Each number is 128 + 24 x the weight over its row's rms, rounded and kept within 0 to 255. Layers, rows and columns count from 0. Numbers have three digits each. The size before them is the row's rms in percent of the matrix's.

# down: layer 5 MLP down (transposed), 512x128, rms 0.0725, rows 134-200, columns 0-63
# gate: layer 5 MLP gate, 512x128, rms 0.0887, rows 135-201, columns 0-63
# up: layer 5 MLP up, 512x128, rms 0.0719, rows 135-200, columns 0-63
down134 096:106066131107123113147149136152132106121142130124104147095102135111103144132130100142193113164159090101148130176098143131115137116128157103126136152135121103151129133145064087103098124162186130
gate135 103:143112144147109130131149171111134127152134122113080128129101147133147126093125096187167081129142172147137089093117119158109095128157118148118153165145131112166133125151114139098159135181124117
up135 099:140139122103129137125145104134122125159146126117184137085136154076143116116109116151122130122119119138120151134099124135116125091136133123086109103118119154104142107114132143107098089125118087
down135 099:155125121116081145109124118086108124147165156136120090101155131117166103131128112155128107193089139144106104100112115105104093088132131149094127150174105138170109097172080137126117145156138118
gate136 104:132143159124085110152130139131113153151110135148106129162092093171152161148125121169132078106124163130105133124081072140121148093168151127147152122090147131161120140137120136138139117113134090
up136 105:109129145112106132137130131146123131121123156128095094165132120151138101122150162115134149136191100159104111114092168155134142133097163137099137120159147121101137114119143126155115145166070146
down136 103:091104142162109143093129174123122137137121105152186126117108125168133153092108125146128171099133161162113145133110134134147148129121149168139122160169116131118154104158130147090127089137154113
gate137 101:146138119135108141116125163118088135128125106131108132135179123119137148113124136125165134123145137148159117123119133104121159122099131120131124137109113139134094136134130142100168163167120099
up137 096:149112138163175126114128141107159104131088156090170122124143094132111117126124127134147096145122077127138135119090142093117167084130110117117090078141089139113120137177159131110105158136167121
down137 096:146164098192098124111127091097100098137136129153097121126126126107103127154120134125129149164132141116138120116144090100083107147103110125102102117138138124172192131099148178093147106128125136
gate138 087:131124167090159104141123137102086146100110122141134154148116113137145096142196115090115116064148102119112133133095113156157093133140138156137106133113076081139130134122144123142127142157092146
up138 095:073115133120127116108131124099130128122156154166130131111143158142123116130091136137124088130157127152145123126163109121137123095114136145114175104142096120164125101116104046135095157128136134
down138 096:115175146110157098155104130117113111090113131127131133103142114126094130168129133145144100097129124127085113103106111163144164143161143157185106161086072128133124091125165120114156166152159130
gate139 084:137098133149111146114100097126086133120146124136110144157146148110126105113126148179130135131154087097082161115110101168134087083141125155138124141125142178141141190130146101136141117179179140
up139 098:140151116118109129113146180127105110145124122087086117159117122162130126102159141131113116158141116103133155133126077155150128106129135124135138113145096105120170139099121134091156066081153138
down139 101:140124139118091138107100129154135103119154116086166101143155118163155118111131160139105136102114096085123127122139100178119149129097143131133122124127091107138116146119109121132146077137177118
gate140 105:099196168088113139128120141095161127154149128089135112106109143150163147111140161124152110164139154127149132146099120139062149128183128126140121144128088129067136134117124135095130100132100106
up140 107:130107112113150109133146129119093135141121101138120124102151146145114087120117116177111129139145146118132113125146154115121157154165109108075147118099144135168128117097129131097195112153162161
down140 106:122105151103121111133169098108132111116137145136088131159113133099103135068115112178157128120118097150114099109087096164120138104113166150177131118170155126152113124114099108159168105148134130
gate141 101:130146101147120152160123130081122122139136149111144155139138125124109152121131128151098092151198130155117094111092127094103134118104103168121123101126117126137136159194100167129077141145151095
up141 096:123118146133109096099135119130118168108147100144121144120147117111105057135135111104157164149106119132136153138147126123120149129105103082105174130122139158117121118088159103138127093130138102
down141 104:134172148143118141149123164091125091129108155167170150142174136130123084119125100088124149158155104170113095112164112104121165122076111126121143134119109135123111168174151111143146126122135118
gate142 095:168106153162144127132112113113072156111160156133131142117155115123086085132096153139146131138161155147177134128152144113138144155111103121127137145094144167112092127130152096104096139141134134
up142 099:147124141151113104126139162107148144111113155135123168129106194133110084149139119138114079126120134150130116146139110132150108136103146132139161129126175088121124131139064099105134137122082128
down142 099:092177085137156136105116130129129159094136134129112128104160084181108108131123135060155131131126119136153137136160101151127172079131126157084177131099140172099139120121160112092119154135142116
gate143 098:115122110116086159140136131109117190101135119153129178116147081127162129146153126126109111108138149143124096122091118095081146102124091135124154110131151124130123153114125105090067105116130118
up143 100:128063159123120148152102142122118158092154134158106151129118117125102157126124099128154166096097102145135108184111141136103107132150153141163124127134163121072095116107094107132166069139112107
down143 101:134147165139103139116124134132159131102136117123110079120102114119163153062124130099168154158112102120151123142079070150125122141145144175128153114137102148093133095139173112118121148129153123
gate144 103:128127150147138106115097113135061193079136095136131140138146096085109118109109159146138149135201124127143064115100107120104130123124114133138100141135108142106146138130125128116123130151105082
up144 093:168147146153093135112146095149116100103122118114134158140158105122108118159100129116166128155136083108118102109133126115125146128115108189176130106188124131164168103145117137141112113111125143
down144 100:128094120121113135119143107125155140149135140100140173139119139153152167145132123153141167114091080107129164109151103130157135121148139140155102110152124120137130092114133145180121086118143160
gate145 097:144128119066138131144109106163138111106127139172095094146116148090152094137135176173141107094184140097098104102132106155149095129126153101122130112158136172123141127165127128093100093160117139
up145 095:152125152119102161110123116095120122176125137138136163156156171158120133154092151156140120141158143133174139100135139112160126124118120127084153143081132136200087114107131140076152116118108116
down145 095:120093127122126059128132084138092088110143145146110066129122118127123106159116159132186083103115181122145131126146136122168153121135113158131136102134123094139123165135156107135128096169147105
gate146 099:135140109152159145135170150137134098103151180151112121109098163153106155138109199174148158158122112138143151134102115149086140125143131164113082128121193133097168116128145123173106117136173134
up146 099:109103141138142105139159156091127108145106090126113150129149176124126078154122158113113110106116101130155150135105139157128103126101121096073082100140096146154102079126135183107089108155117126
down146 098:120079105153133110124117105137115121143119156129120134154141174161135193151133126149139111129168108064119109121093130104097136111146140130134122089126141072150163120121134092141117104147179140
gate147 106:147127121123106154151119135145123151143130130160133106106141114108113106085132137064124125107166117122130119082124143151114103086130122121125121142124104147112137102146154112143094115154133131
up147 102:153099166116134113122125115133145154085145138147096113094097095130154140144084155158150166109157143148118131098139098124151121144143112134088124131141175144128119153147162128103127121139154123
down147 103:100141114073140103116134172145145133119105139141139128138126130159127135083112157090111070085120120144090093115130166137098151134104155077143168125115110139157151116140132089103096131081150131
gate148 081:129144116127131157130115094147095144162131107109104112119137089084136094109153122120132087122155186090127155127082146162120108114113146207147136108152169133107146114113139147100107115157143126
up148 098:111156150095130130184134122104113158099139124129084120122113139172128104114115114138144155103133123124077115117179149102104142124172117115130150112148112085112105162161132123139130111136089143
down148 099:107118126122140135115174116076134140088153171099151145151117137134071105127128143092154098120177119123123081126154168108080134112101154095136128157096124124132136102121149132117119142132124134
gate149 094:139115154187092156154128164153128147110141139136177142102147098114110116082144147104162137133196173143099100129103106122136144118152105119162129142111210137126132121116132109088137112133156125
up149 098:096148075127120144110154123126118132155152131105143116131111148110123108158143151138167152118166118114133113071127093136137164108165106164156135109097139151208128114130161117135141100134122103
down149 098:115146122126095118126130104120087081123119152154146119143162159129113140118140094167101112171115148121127124088157129133135123125122138100087106113152132120172149144095138124156155104116087113
gate150 107:124110113125109137127123117114083174075125139113110129150116149073155121124089135112114123142181108122133150149131127121108100124120111072134082115125112100120149136179164155138132136133112095
up150 106:135140116123083151121149117152131137141125158143138091147100131148142125155099133112117136161136149143122078137109156121114133132084133136132157153147105133119125201109127100167125163112159148
down150 103:107133144137130173120173109140134135118171147142160152084127158094151123161122158099136121143113162115120158121104105154142099151140101108116122121124148099123135133079102143105109112128120148
gate151 104:152141127116092167125136142110118115101102103123146116118139114129126090137129114090126082109150155137092157096149111125110157139108138141114115180168093117093127142122099130118126114123103129
up151 101:130114164087128083101113146139115125127126143170130105159092201126126140091149147124126116102132155143110121115132159116159123153100124163133092174126127111150161124140150163152147101145108121
down151 101:149128111126129132131092131122119135101082127151115087096130126150171137135165185101118112092123143180162111151151148113104127121140121112164157175169139116116131167142139111082113142155098119
gate152 101:140136120134133128142141122145087148122115120120100117188127050167106143105084136109116079112163130124135117100156153128116162122076119162087095116115136101126118109174131136121179130126152113
up152 102:136150133152174146146115080125140134121083099129188118118144105120125119102139191168133152120136181145107108178118145152121130088117149142149102109112143119163149132128118141103153128138157171
down152 100:094079116134103122144138138136132161095136140098111164146127119125136155165147106098146092107127087123098173124069141102117113135123170154142120143106120093099119156132112083114155155097130145
gate153 090:144155111100103126113108088058124113146173125108109150114136139149110128129109126162092176155138158110142122125100161131138127142161156167148111144106142172152155104106112137140111101148114153
up153 090:122093154126118116122118144149149113126126109144126121109111149112164132097134125152116109110143110115139123151115129168109124175144127100067127170146142134147168137136128134095094159140143085
down153 092:141137147156162152139100130133144154115162085128138121128169163130104171167126133134126092131104093136135124119125105104098133077130167155138082181110114151147095162128127109136131127134123143
gate154 104:149131130156148153131131142117132126110114118107167132136091105128137111132146158131125110072124114109096117118107095117132124118144140140125079074176161085153105113162125132124148104144151143
up154 102:115132165156163127110127152106124123155079158123099123131126119102128112129154110152101101114141104130152124114178150164107110143140109105114150095130136179118176134136159140138083077096143166
down154 101:144110144124130135138107119204137155123165090108130129137123130118114132142125132142145112132086124161162112139162120147108112116146135133167115119163113155091107124133100126096122128151107135
gate155 109:127201132163107120122146160160112133122086140111154107191137135178139106104100163122133132124126106103109133124121153142118092116137124144118146091130130137125115129120104124120084140151155142
up155 097:125140128144175127160166156112161149111138124124131113141132136155106115158124125163148110129152159122146125081124116136158139127134149164159112153112148109153134097143152111093161122143056129
down155 101:115137127111145112116120151151134139121151126115139199080098116151084107142106135186141143098153091082134136145092132154181141126154117153155167095145130131131143103140149133104175081146107108
gate156 094:105113118098151142125139147137151107134129147134093137112075176095117137116101125159113124118165124133148142098166110111099107141153164176101148117140162167125127125159118130130148136148118134
up156 096:110130114151121093107128109109115163112140173154116144106136090107079119137129112074138113116126134155127123100182145133156127162111141128183146158147174134090113113150131115109092146166074117
down156 096:118082159118148178145145118146121140141142154163125099134139121127144118169137152113100133152132143145138096120109183112177115144166108121064149117093136131130153109157142094112105097101182143
gate157 111:111159132129135155121114128142104102105095081127111055173110098095124123097116162109150120155189149109106113135172096105101122116093101114124106138159109117138123119140106147100138115143147130
up157 097:113140112139178113102157116088132148113128136118106110089167130114134153149155123162098187090104164105121140119120127104106112136086139156102100143094127130151131117132060149127162154130142149
down157 097:135092143132125114126111092110145125083158136101095145107120078105099113122129086137138130138109148151135119113099146150137136139148147141122137103099146099103128171107119134158102149118090150
gate158 110:175169170115125161131088128119098148135121130161146109135187125146092119125115156138116111106126122108145113126115117149121132079108102103114100100100154144123117151110134136133131088105113120
up158 103:139103118170117127133085094148140116105140092111125111131142117155137105108120165079154149115098122095131136132111123144115145109196104129155098118108102126131126114154149099116143123129150097
down158 102:093111109120158127122141141144119150160101172099147102124140084090156106129168131124105173116131136101118142138130136139109131136122090142144142141135120144147101142114124137088124135105122126
gate159 104:159098144145140107113117134139139119102172074140133106129147165113125151137108114135168113109158151115106106146118135127127120104124106124115103166140130148167155122149153104107129103145125112
up159 099:133146134137126136133056117111083133135131120108129116124164155104134120132081159150179137137128131141181071150119138153108140143141097102149146065123135125111146120129128096110107140116113116
down159 098:152115163181164152120100126114157160130125078139106098107150136154103062096133164148167149119136128139139107162107149140109105128131087161097089126122119130105107149148122150148105122141116102
gate160 089:134129123116113121139146128091117118168134097113129149114113107102131106145126150137107129166129167143144122122114129117126124168136127147111128129133051203159127135132134091113116116126100130
up160 099:135142139127087117111152186152139136127117147158127135113090106143128118090105109132111148092129154158117147136127164129136138136184122162132080132164155115127153144104191145153115154120145128
down160 101:163136106115118141112106143096091141124163106108124144131124093101109141147136121150143144142169144151131123087155133128154149124126133082140104091143104161131107146102126080142126139134140117
gate161 098:176152091138131088119115141137105142130085082166122113156155144112122097144086167167096118088098120145133122066135104151101124121162120106113162114116127145086108151138111139157159167108106086
up161 100:098172117123135124120120141098140128117126105112090147133109196152189134105137106126144130110155099125123112077132112134152139078154094096132117110145133127100126141107130156160118146122151133
down161 101:165154082126099135131125165122113146132141104125131143133138113098138121156157155154104127135084119133117129147138142112125102170112116103111150137117097114091133143131143091095158099142119142
gate162 105:139145119106150130136147135133100133127143077093095112127099125136118132119051141116127108163168161102143146105147147116145159130098126136149144133129139152103139117154128114168150130163128115
up162 104:102146135112101121088133146131146127103136173147151166138091084087135148118150082110102123152140128125098108129120121130155132149082145128096126100133111140110154141151127125133079157165089133
down162 101:163156112175149097129124116150099103101130097102138127161109126149105078171116098105147084108144119156127141154125135186171155135136106109101120157113119156163128110121145102116154117131112149
gate163 081:147138113112106179150126139121120152154151120132118139127120098138150092099090140155104143110162094126081158108126129130096120139138131146127071150168114120112138154114148138108115099127054150
up163 102:117122129136141083108161129155123127141106083095154115117113090139119167096132143063109108124140164138115086123140144103127115110087165124143148079126150143081111123137132140155125209159125145
down163 101:107081121123153130095144151142114110136094135116137147111133170140111138170129137160146087104140155134114088128104144100102090104140145108131183117093079112176134145146101118117120152158145152
gate164 101:129107112120153156125143131137122138125083138126108097158121195114107161090152106148133145122130117190137145149093142138141096123088116123103070089179134119131154154193093132083097151097112109
up164 104:141135125104125157117110166164143131143129142100182133079132122113164152147152127126150156132118129128097118136109151111149116111122091074119119101118134091144129151154131120132125150136154125
down164 104:132118145131135157133161143123139131144127083103159127091107086162141117121131138129130163119148170111139110129139109144130148086176137132153164106068131094129105101069157121144142121133139128
gate165 102:146113124167120130115188103124134124143105132139152091108133156170117119125161117115172134114144136124132065140160103163121057101141129107125097116143123120144112111156139133121124150128125147
up165 100:085110153126129090123096146129134102114137159138116083145117124116124093109134155135152129110128104123133113138144154154121107113197136102110101095109117157131131116090156096151136141181098099
down165 100:146125135100135090145125158134146146145150093133123116091105114127128103090173124148186111096107104142155096108089177138123160093118116115176158130127136131094121152111149118084157106122062121
gate166 092:133119153111095135131103132122136154121122152122115173090108117100149126144136126086153101147112144149132136084106100096130132157101113138175153099107154137109160113181116138133148118189089139
up166 093:145114149165130086128104122130147085175139142113079162150162138153091123127122130148113090153149107149091142166085147118117103137134121118142141128123129141126114148125092105181121115146120156
down166 094:149134136085166124155178112074154123154122106121140138140131111147113070123131154132121143135149123139140154164116155105147142132123133160166092113119074112110171132148148163166126162109163137
gate167 104:113137173118151091132111141131162154176144177103151164142160173149100114140120128112093106108124113149111134109156070137104129114122160146092103130121110159126125180115108145136120143114130148
up167 105:139180111141126149158114132096137103116153134148134124121155104144131148122115130115146113159154134124184142131129156098130146135105103119105148120126068100188160166130140147124120115132169134
down167 106:148179158144124140077160111113091138134106126121126107097098119105135143133158120137115142105133140136154117130100149150169131136124106148161122138160117119109131141146169106150104128130134134
gate168 100:140156130139091144109167113113109151129121066188120139139106129164181158142111104148137163116147152134111096115098115081112084127110083154090144142109137139132095125107104123108113121163098137
up168 110:158134114146142153119124142102137164118116083172164118148171173135113159143117159120080120169148145144125152131120109124137144141164163114161160081141100123189109114125139118146139179121101127
down168 112:108127141111126115158156118086156090138097131130159179156176152090094129121148114134093108108143109094114141117148168132159119151092120115137085089115112137127133126122151100135175165092178101
gate169 111:115127092165145115140144105079123164098075137145108083149134159106130178148108150127168122111167116141117130101115114151111098133105141147131122140146142154102141159171108118093078106145106163
up169 098:105125103115131127136126131136142143127124123105118139168076150130110097132084129157125124131116136166122128167145124094120136136119126097160083129158154158103148154158091115142132123127102103
down169 097:116117108132127188148128120114152143107184132139157135109105089152162143157138086136106127140152139144171095102145108119113125099147122115104133109148137134151156128120090116144118130100140172
gate170 110:110114112166130130126138141149121116117122099107154132147144101140082113111080197121094125108131166138149073091136126148116133138145097100132130151117123121144127143135085092111137129103138110
up170 095:112115113124094122085108176097126123164102123130147109115118160168164153102137165171131106140123136092180126136146159120109136131132097087146109121124179113109125127113162106142139110149098105
down170 097:145074093150142133103109148118090079152107143164122101128118125096133109127135114132138125120158045166128139088118155123155111100121155170125157114138110138120102148169104124086143105117096111
gate171 102:117110128091139137126151169162133161087154102152102070127098126118145116151126093152114118148223127147082109131152109147122093157098103126140172126107139141163114131125098139120104111120117159
up171 098:156141112143095142141164146104135118141101064085122132100169133128153133119169123147161147152093128149154084139107092118074127141139115108151099134122150174121095122132124146168121153133117171
down171 102:142114129110104113165112151137098094122122156136119122106165112126116129148124091121129113122082120092101162136116112134146076130168121145166105105083145113070116121102095131151151176127155090
gate172 098:128131199126083166148115118123126124113119146111129092159147088111148113143130127118149124130151144103108136121139140140110148111167147112169099113136145142116144100081077165136083140112202125
up172 097:167120134108104125119110146160143113128135135103097117072134105152140135141139136149133131139126149113148105133136144128141130098140122136142093129121130145152132139082155111147103166080129124
down172 096:147124108089135140128103120143097096100099138142138144090080148141182101135095113179090115153103118127133122149124114126127123123114096084100133150126093126117144143181168146125160129144150109
gate173 098:133123126102163162132132152120094131128133130184098103134124133155089128118088173150165098177154092135182125099101132082141120158119150094094109098128155122140148153183114128095117122119131136
up173 106:115135146116115117097092149119126127105172161115132142157145092127149128139131122099094122133139114100091167113105110088117112126128131137150099160137098169143142042135115149098085167107146130
down173 106:160134141129130109126100123158098107151122145145143137173113147092186120111100180135111124108153140182127121116092106137126111122133116122153151101094097118152176153152112158123113111106076134
gate174 092:099144144121126147121169154115101124094107136099109083124049119112100160104121131145159081102154149120125101138127152115127108142160137173151118131153169128118181120157123143148154140154089121
up174 099:147110173133094127155130124152103139159147163135113155169152132100127130089086136095142130144116102131167114131102143131112116182112121138149149134112108146110123180172153173108111112133170171
down174 099:086150122135144140116158155115120123113103165126148106148105108148131171121155119124112170086132144116132173129129101144147140131178118145089096124137089108167147072091119113116156154124142085
gate175 087:104139091150108096140141073105095125140096114108103106146158140080134125084144157127149088139142124145148143084138093139127131158111105125111095122162144108091090162140138144150108075143121163
up175 087:090129118153119111138117117100136145134170170154126122143109154089130099141114163126124169123113152099131118141101124087104121123104124116089151087136123173077126119147120087123123160110108128
down175 085:114139086125120140143141099093140138154104154111151128132111121109109141157129095110031112156146155121091125128128108105130097138114140118094096144092104111135140096145106165192117132161115149
gate176 098:142161162093122107115143138119145176091130142105110099171130059086110112107091186130129141142126154178119115112121125121107129128108134131132102148129115126089137161120087132129100140159141113
up176 097:129152114148141164144109155157119094095104118114149094161167119144142120144113112066150131176078179130157132102132135144151166165159164148088130172138128133144136096102122120126113155135099119
down176 101:119195142105156109118100122143124103137145157141168151142086109133101142151095145139137106128089178146150118143137151128144144148113140110129146151099098167141152092122128133177128125134132154
gate177 089:144120122131129107166161112111164152078129155167144106122127108101126170130160136118130106160098160119076154116140062162111128153134150124136136136140140132077145133120130139130116150164111132
up177 094:142141105126088130132118105109095173138176142138132099130143125096145089147105123116169128142111155138121170151131168156104138130095109137099137117155131120138097126081120095141151122148105138
down177 095:168111124103153135112141116102149129147161135161132094159123187104146061130137126120138169126136135106153101159115153164099120104120111125130145131137161092131134093119119116144102105141092157
gate178 088:156159142163131121156124149117099168114122114097117103122130144106090095140121101203114096121145170092069116132092106099149139106128148137109096168141149138066147125136095124088128102122114137
up178 098:107124113174142183105161107166150086157081176164138149136150083140147163145100134132110153118125126178124142122135167095105096140138161118139129144141143163137136135138158137106122107121127138
down178 103:139129139143118120105127100175164129150112159155084155141153126121097146162105102125111150152113124146102132128149156173132147101144175138118123128119109156127113095118139149093114124145087130
gate179 117:161146130155081157138136096106093080087095149159106117151118093117146107120137131122135126107141155124123113072181104124095092089124154134113133159126120124131130143136155101162107120147110149
up179 113:124174115137145127140113122138122108107141135122147122141143141116076133110074058124143128109143117141132111108150103161153141112150141108150106091114143108147154112165186152178114144155120087
down179 111:118137145145122132133090165100129152160105095118166075112116110144112126197154093122111142141143134142118141116139146114154168141124142118148153117116151165140122103165174120073121154138105144
gate180 103:134155157126104122159136094079111139145140149115145126102181110119087159129107154137144076110135082112156095110135140165102142134108141126133171139127125142090118126163124123118113076167142125
up180 108:113149121134125144121114133095116121116136172184161132136147087095124126065133140111149130128135112131082131096113152142206146141108109131093158129093144128114128118126132130134095097135124110
down180 110:161077116138121110154162125126138135191114126143100119140137130116110143127160153094163138147091123149135117100100119115133166105128107127083160088123136112146097166124153157097107163124097148
gate181 094:111105137153116144156104144083118148126134126107103098122141149141129141127074119149098088149136148118107101140102134147116121111134143116130134166140103156117183154133154130133165127160085094
up181 104:079158156141068132146139139115172105141134133144091135146113119125143114096126131118113137089127139146106087113113130123094131139132128146147114133133165068160100101132122088106141110150106131
down181 103:128126164142093147178158120143127118124129126134115123169118111145196156109125130124156110106098129113115106123143124130098140183112154142158113094107113120085091149100139132118086110103112117
gate182 094:141108162106100169156137160145142146128132111149139142157129130143138181155123144125173064142174140109073132115114128116169104124126154119131152103141102122133115132124142121091124140142128074
up182 100:157114104146149165119067103181165087109116120157115159134126114116088105146182117133167118146115153169112112118111123113107147175113133106130127105096158133149091154155128145111142109163076126
down182 096:099119175170091173140175137101104120116126169133112169119102184096120100125143121113179150156109154117153113143092142105092140144124119125148131144139128146108147130145125138166130119127142182
gate183 102:126112135159066159153154171139125144114144185130168113171086131120121155112098181100090125129161156124134122132109109107112129123088110135135120139103119140103161117114119106168133152147148156
up183 100:108138113108159144120097167162112096118121099163096101118079165153097139157111121115105106142169131119118190107130151125127134166097103115126142140123166127135132187095123143142095130144146132
down183 102:108134137127117095120162154165150122138125087101121059111122136112122105131164101121150135148149107133133152131106145126130109134144149108123129124149113160162124102133111129127142148096186097
gate184 102:133148135112130131137092154130141155109116115140167143121156142143096111121131158090092133078124098145138126090117149140130092124122088113132129109065125110106133150130132143158123125103116172
up184 100:153121101117126144128132154103118126140102148124137153140132103087124101149130132122114147112119200172159182105137134114134157085110087151172130102096116099092133148138146096157144138112138156
down184 100:122148055156129133121158129111099096161143151115099123100106129104133124125147123099168150133132108104153150118142122129114169121119177155119128151150120155136164140145164117135122126135135102
gate185 109:145095133130127143117133100139092111144146139101136180106102144136095137097117125123120144089107160171115124119139119120091114106127149152102116169145140149079137118157116167113101128173153083
up185 102:093142163141116121115184154139122129160110115113117148141121123153076151131087115087125125115148131116121059069141117147144131161084127100104098167130136143123121097138116098105121081131159127
down185 103:169118115122143134127102166145149140142172134154113109159157104160145096120149130080135120079110095153130143104153151132140175142162157140146126113110074123144140093127118127159116115153089122
gate186 104:125130149134109140121145145117139134114147117108150140128130145107068156087105124165131128183140128118132133117106125124108089129113145102138163132156146162126093163184155138131187114129126130
up186 099:109208132093141123142143184149169089148176155114109142183122151143123135121121156161153133127117106123133122085125136115134128142122148141128194168148098143149166084149148139116100115137159100
down186 095:126067097144138148128168122149113113124107146145189128102106146123158129124141074130139081199121156119136114144133096152174103081084116137142104145125119113110114176106084072109126121130118126
gate187 092:123118102113118136158137165126163147139111128124099127101183152096155140119097127134116115133183108132100106123130140123131106140108123102105144163108082102076127119146101162086148150181083106
up187 094:131136143109109119146115133095141124111140153181160107119114111105157136171103122141107144099145129103124159148089101101143144110117108152164126130101135155110101130104141140117135109138170128
down187 094:122084156147144100138121151120145121208144140167160099092171137162144122122119084172131153113128115108131127109122136123143097094105105140158080086125119133117074154131123150084145124169153085
gate188 107:128132140151083119134111094068114124135143114163126128144121123108113117143166130159121119112170128118130130134134120096078164122149175128124188130141102122142131158094146114139133146132125119
up188 109:100144150131167132144152134108133139136162120132126165148152130155111149128088144124125172128124118120103121108133142121108117089125145196102154188129124109126130123110123154171108121169124088
down188 110:112133161145137121128114141120143143163132088154123146120128168174122116101082088162157143125149185117124145169142096125129163088127133167133179138123114126133120077158112092139108119100129164
gate189 103:187143189150106154127136157074139128116141103139143103119122135111145137134139146119164144139123137122139125096093098127106172106135194147056129146090136115133098153121072134114148112117100116
up189 108:140106093114128119140134079125084091104110167114110116141091102070102154112133142108139127122113110178144110087125123162160156144125121125117096096132138129156139132180141130092106133092109099
down189 109:102079149155113111088159160107112126113096116108147131097099082109121151137126115098096153125063139132137127126116155130144144166127101128116149110071141119076120151165176181112126157094124130
gate190 103:148144149131125130146132147115120156121107105120158092103121136166137101116131104138092055113161183113129110121108160171158127119134120134112105110098180114140133129128125135110176106164099138
up190 098:110127118146119141131137120124106135164110092102156121090153099142167113118104135126140116144108107134091174140133133119134112134163146122112166135139116163091107142098148095106133126117102092
down190 097:144102147114093132138161143121087129155117124156138123122153111097118195161128116143113117092111120157138114119148124095162122162089155148145122172109094139132125167122156142201159122126126141
gate191 115:111119132157157113160134125076098144126136137127090088110148111107147108176136121115158138165155133128097133113175080127108167132063141151100105168146134146138127139156097124138148092135140088
up191 106:139110166130104136095099122135106141111138153115106155187123135166125139111138147070102118135148119148140122129123126108120141109115091171123110150091145104167121114105090169122119110111128154
down191 107:127130146121113133098119129166139153129144109138108152146094111116174112145149109089136095130190085156139145165117151130108106130069114134096135181115114146111142140133111123139112119131117128
gate192 102:167116158134125107120099104119096129133085127128098134108114079129090141129167123129127101128154107099113045104106134162138146119101130108105096140053138117151128122108100122096118110132111104
up192 103:133154114096161120128105108116115143156120173099145163093132107136156127161125061105123139149108143157131158136090113091130104141124091107163156100115122140117151154150137154137088118143156142
down192 101:134142088102156096144156093104157144169160165104102105150093158122121118102100101166109134141141136131146138145136143099142134102143151097128095130137091150174099116125133131133073157110145122
gate193 104:111143139151107134167120161150105140146122099116150142147181140133192136151089099168145112116144085154068137147113101151098145131137116131113129099131121146181123126107144116106108102140140102
up193 109:139150150112157134136118135085139092188116160104106128104123133130143103163159143138145125118119175124131164113150152098128120152111143093143109143132129158111130177152163131176155132152096169
down193 104:126118134126107096139140161124133104145152177111102113127134128131108110123107099190160146105074137133162144100169107124134115176144167116181104104090118152156089136115142136140125134129135158
gate194 085:130093125101131139158143099139122120137139152150111124105097097136120166098146154099173080119122144155092112126121104119127095093178121151159132111116141112127103110154167089091139125134160126
up194 097:079151158119104135138127124131128102137140126138079122143144122129143107126123129165139117160128138178115110134091108098111105151151124067094156091079088156099135107133130146161124142096157146
down194 096:111130127124081119102120129094156128096127127112145092147128183138125125141129113127136168115107142082129159128130142129162132120127137169081106148142140117144182152126118130125111139089115135
gate195 088:116103150179090147147136141119113146150171124127144132072150124102153110121155116163122110125126120120112167163077096153144114112145101101086145127125111153122092144147159139137089144135120094
up195 096:158153141151124133136137094080118159134124164122165101142138148178162110106123151128150081129106138137122121139133115100108127159076105138127130118092144121108141117127142140081145081109150154
down195 095:130130132144146147191159122151084134120110085114143155157145144104135119179132140087149127106070110118150120137119128139128099117102097101117112123080143147170122094107120114088093151152100153
gate196 086:155124111158134137130138127095114161120091156146130136163124132135123188082133183108154134114144154087127113171170097111092128118132128137164148123151097093136144190142145128118130138150114114
up196 102:166116107103103125127146149143164134161153159112088127181158117133131151107098116122108161157090119117126146120134128128147105149108103133130136063160137106159108121129109128116115095106138094
down196 102:112134117134107110152116138126124135135128147137155112151153133137143103107118124121152139128101139127119156143195104119158080151082144130116138065156179136131054123109099149119083153133141144
gate197 103:097126139147154122122143114092107148102146153113111092114154096135141149122112109113109104138159138114139093118142114152110125125098144119084115166081079143164150139086135073106114084165102118
up197 101:096124118156157142146141116092133145116177122114105108130183142124115134167113111114170095158144136130167147137144095148089134141147114101103152124161133119103089105120158115091170118151088118
down197 105:119085113114104135127117123121129108139145158108127099113125130073111115138127149158143159133098141174121169120139140148130173129184084156125165089115117118106137128104081147111108161115102140
gate198 089:088174127143144133139130165122125108128154103135136145081139096081153142115116114127096098107136174137099149137097116098095108139116131160121138156123079141098105122155138161118102127107146136
up198 094:129130109152101118069115116116120103172117164126123105113182106146091156144153115129115082098112135125109147130095132083155115103122119182126071147117118106163097167154157163132133108133137134
down198 096:114151119155108148158143138154103135185116111127080121158153135112139095154083100123111152104086131165094137114132118104158082120128091119109113154143111125164107114105138151114162096133104112
gate199 098:130136133163127141132125125074087116125130091124130147099088119133109155114061121143109092102125104121150122067171129123141114117110129154158166117155119147159133164154143090126126126169151161
up199 095:111132134124148098130120103113136099133104115137105089112130083154165135121110160156164065159129133105154131118133135167111146155095128133147160136145081149140109126124153167183139133118133162
down199 094:105111118102177083131132147117151136129149143124083128098156157113141130100122150142075133117148101123171133103127144126149146103140104148144136119194164157122148129136170125150125114141097091
gate200 088:121163129137102153102125129141120134138146127118090135102146071096088123125102131143156127126147106113126140117138125084125147111077167124159165147142101093109134206116125150119145134152120123
up200 098:112147119145116118127118146127140104141138101119129146126160157144152138107126134067155124088101134136139105110117141128146114090127129071082131097116181088107139134138120141109132134112084177
down200 097:141176143163136142151151142135110143067092147110097104111138139140105090132115154079179130119065126117096167171121126111133135150115138135154118121133163134130130149138127152093134113105124123
gate201 108:150119160119148135119117145153094107125135144128114137161085118107146132126103191144123135130134101153130113101105114135121102130096162152086086153129132153141127151129107126162123093124144103